python train.py --n_layer=13 --d_model=256 --n_head=8 --n_kv_head=8 --head_dim=32 --d_mlp=256 --vocab_size=1024 --activation="swiglu" --norm="rmsnorm" --norm_place="pre" --norm_eps=1e-05 --positions="rope" --rope_base=9720.0 --rope_fraction=1.0 --qk_norm=false --attn_scale=0.177 --bias="none" --tie_embeddings=false --parallel_block=false --init="uniform" --init_std_qkv=0.0412 --init_std_o=0.0 --init_std_up=0.0412 --init_std_down=0.0 --init_mimetic=0.5 --optimizer="soap_variant" --lr=0.00466 --beta1=0.95 --beta2=0.98 --weight_decay=0.12 --lr_head=0.00849 --grad_clip=0.5 --warmup_steps=200 --schedule="wsd" --decay_fraction=0.856 --decay_shape="linear" --final_lr_fraction=0.0 --batch_tokens=[16384, 32768, 49152] --seq_len=256 --doc_mask=true --z_loss=1e-05 --train_tokens=107400000 --steps=3693 --dataset="wikipedia_en"
Each number is 128 + 32 x the weight over its row's rms, rounded and kept within 0 to 255. Layers, rows and columns count from 0. Numbers have three digits each. The size before them is the row's rms in percent of the matrix's.

# up: layer 10 MLP up, 256x256, rms 0.162, rows 183-189, columns 128-255
# down: layer 10 MLP down (transposed), 256x256, rms 0.154, rows 183-189, columns 128-255
# gate: layer 10 MLP gate, 256x256, rms 0.157, rows 184-190, columns 128-255
up183 102:062110160150140105114112100143181196048127165145154096151132095157130056082175092118147159187122162157161088084101098181060086075132108093089102127115180089084131124114131117098093154136179148132176128122146155137152111140114110134144139102143088180069125089146121120157139156146119139118158117120086165160083133105148140121123100100123100120159090127136145084122077169129180123110138
down183 101:109156057157139103115100080107140100134089164185150146122120095147146137084192091182175137161179103196129137107127040190096125117114092175154140115113186133088085148153111172111112107129109174105170139171177166091177159121137130092161133111161099095097131207144178115140147152147149181148140135110112086134122159082130151110154116098122163087116159202106098116141113137193086101139156
gate184 099:070124092118130114155122234149135158104123114152185118129139164134142142184161185129116115141182108114100134087126079155150147099122127152143128134179121160111115184141113155095210128129123110137102088155163119112084131090122139074172120103124111127158127099095125153097164115058096107129147145114149143112168129156108147180135112130160109160130144140109170121198106115103156116150143
up184 098:139127115146164127125153156114066133166120152145216096088181088143114227118150176195164158133161106133104157124148065100132128086154121095068124136166129099140126183123126126097164102116146144096098106067145131156105124132122150150154115114029114064145113224098160132137136135104128121139166111119083154117113087136166143172162134129117169097093178158111123130079113108129136145180096
down184 095:144130154095107124139168154143132197122114126201103155139151062134152175133159128125129150183109161167105105156094081167154091107117150182167104100108126145182178149148112188122098151185094071161072048107074116118121097169192138093176172124091095100123175155134151108101126108099114093076124161137094097079162040097103073101113124101130127103094156108089107102157089171121145104130148
gate185 105:135103169150136082134118091118117084127082139078087166195118083163082017129091166158108099160118113150121135059091158186143174116157090148131166135162173166127101160146098129127128069166129130207086152137087130199102089175109111125149125151116164115111083102136136123163099089111096099128110095125120116099169134116059155128110156109089090177129093080017128115123069117127101133174174
up185 107:172093112123188124092183107163117098100087143162095134119117099135109157109043122117183136094099173127146123124105072151151153130111181078146106050124133126138142098146188190079174116094102157145114184141179080132124146168131147098082109171105137175118153084176115145086184068070105138095114155148145130114084138112112080145099144136134110115136150110175088106112172136103112155114169
down185 105:139128124179132115110184124123079099101137172176142196084129125111134112136119080110151113188135114160104155073078178119130107136111188200137202104154115101109130080159083096107101153070150138118119105130193116064122160153149103156177172097096146133144201108079136120079125149058173157101113218119113127164168153095120146069143117094072134143123096192164165080124104116099077101120079
gate186 104:132145141175191180154087126180080066122150138156078162156107131180093134122136131191125147092142131140137116153185091171142170122159082147141132115176149182131119129104091143120176095089096116127129137122134132154099147122076130120113095125111117096094099112148133127097101089099162108072123103130093141111150126135133121106094108088186139154140099119142116106103177147105164072186122
up186 107:143127125093157134100175157148124132124088131104132116076108136103102100059150126079096122107112149066116206101132127126102081151147130155092071114096121128145116143077163144074145127172111221104194093164149139106128145138203146074118185089117087184127169109125150126110157063102128112200119120115175130126066113110095139094067151109096132111135121151189122134164100135178126172091159
down186 099:077164107152097155083113138117133114105079132113109103129133161127154157114162122049090152171091122110079154097106130137128145087089103148103120133148134094096092141057155159187109096079148144147164134151081178166142090134169164138163118129117106100137113096082154100166152115130132135117087104118100157160041144122139120119144062130144162166083093131175161209156150138150173143179158
gate187 102:137122129148146124055085136094153145126109134134157108067126159131159146150124166173099045135059142092109074157199188119152101072119095173121134138064078149140150176128106101152139131107138060114140119127131085177134133122106098186104119123141209108092109153174137146134084144153121182122111097116110149118162097154118092155076135088207183172152135126118178095170079099160144131150165
up187 102:035167126110171132200153147118075117131117100126175129142098171133125117132137081133111188100141134149133144157098129185151110187147082138145073111121167091078108148068185118129106139123095154115133102130127160068152121138172171094133120078097069116162125084142082042153160102098182153142095062079173106124121188109171152104149064171086098115063125127030137139145135172131111105141120
down187 097:153124094098127117184157149078163132155158136102152102128098148139106161123119156065144161067199142160098159118078115070105131126116135096113111154120134144115126122127152089210184141136129161134152161114124255102138106180115168115156119113128146174092120149164114104152071156150145118101179116108097103105140132061127078115111166137166148123142141114198140099159180182147085131126127
gate188 099:126124133119159061161171160070146139158142156134166128145122169100132153112210205149103120093131190184135145119122155160120106091078114099149128161153137161142157108180102132176101167138139146184163135117163121145096147120217095158198170101120137131105151171116129072123110169176123133143153119146162180134125097174082094112121122116119166178143124064120163120100125117177157091160149
up188 093:091073188120131154117038082113134075097083110099109102125143089100145128149118079138153098125117139120150150170102125064169206133119105118195126154147169100135116150108138137164079169147117109143039138112103183220144139108140092171106113182154144144148142134118147159140191130148087154107100125119151165100097121108134126120125080078121187099175078120122111190052155087115133103071117
down188 093:116188142089133117152102129156134117130132112139101122123131129156132074085130165153133163142126141142140069137118084078094146082152165139149183135117057105177133132182093169176139087157169104170101132103070201131094154083087126117182132123132146171128132038128114094090092081134082122125110127124152164072084078127167104121105090143165144060125088094070156165165123177161169113154218
gate189 104:158151142148112117176122149092158136136139087136135119132133125123152122125120107150167087170141099079131119143124106163118157081146155222123129094196066139119117079116073180169153103124089146089112165116131178121091096149111136120123108165074119092148142142095151101137168065228148127130102136156179096131088120089142121177138119111114156172135084121151068084145152086116097125148139
up189 113:172124117134092133178162160099112124149141157122108121071147155148104173166143137078116178115113110139110137087122063100151122140114102099150155120110092071111102131124120123137113096103213119116135112106183122167128168090135094123083138113130134171190121176076142113111168130125158148136204105071085139147122132130104133169135124079121170043131153127096152135072099144132115139097134
down189 103:153145116165148023183129116161176147166119166155110160120128131158100159107098113121150141133106124124141093113128157093191149109133096186107162142110137116138114119174138151088140092055179117102112135105122102093114127168129142089096116143105109137158174175129132120168144118144118222133140105144148211151072198161078114195132089138116127089115165164138088133116094119158121117127114
gate190 093:186126107120144086160099129108173072126101185168200122162171094145150175147148134138119122115090150125157151131124139158160110090123076112148132179164170081137190100067167088143081165125142093116164175123139143201116132113115106144162134139142068124172173186107144113112116147136122167114119126175148086157110115090153077054108179119126105114139150152115125160097145141109076188124165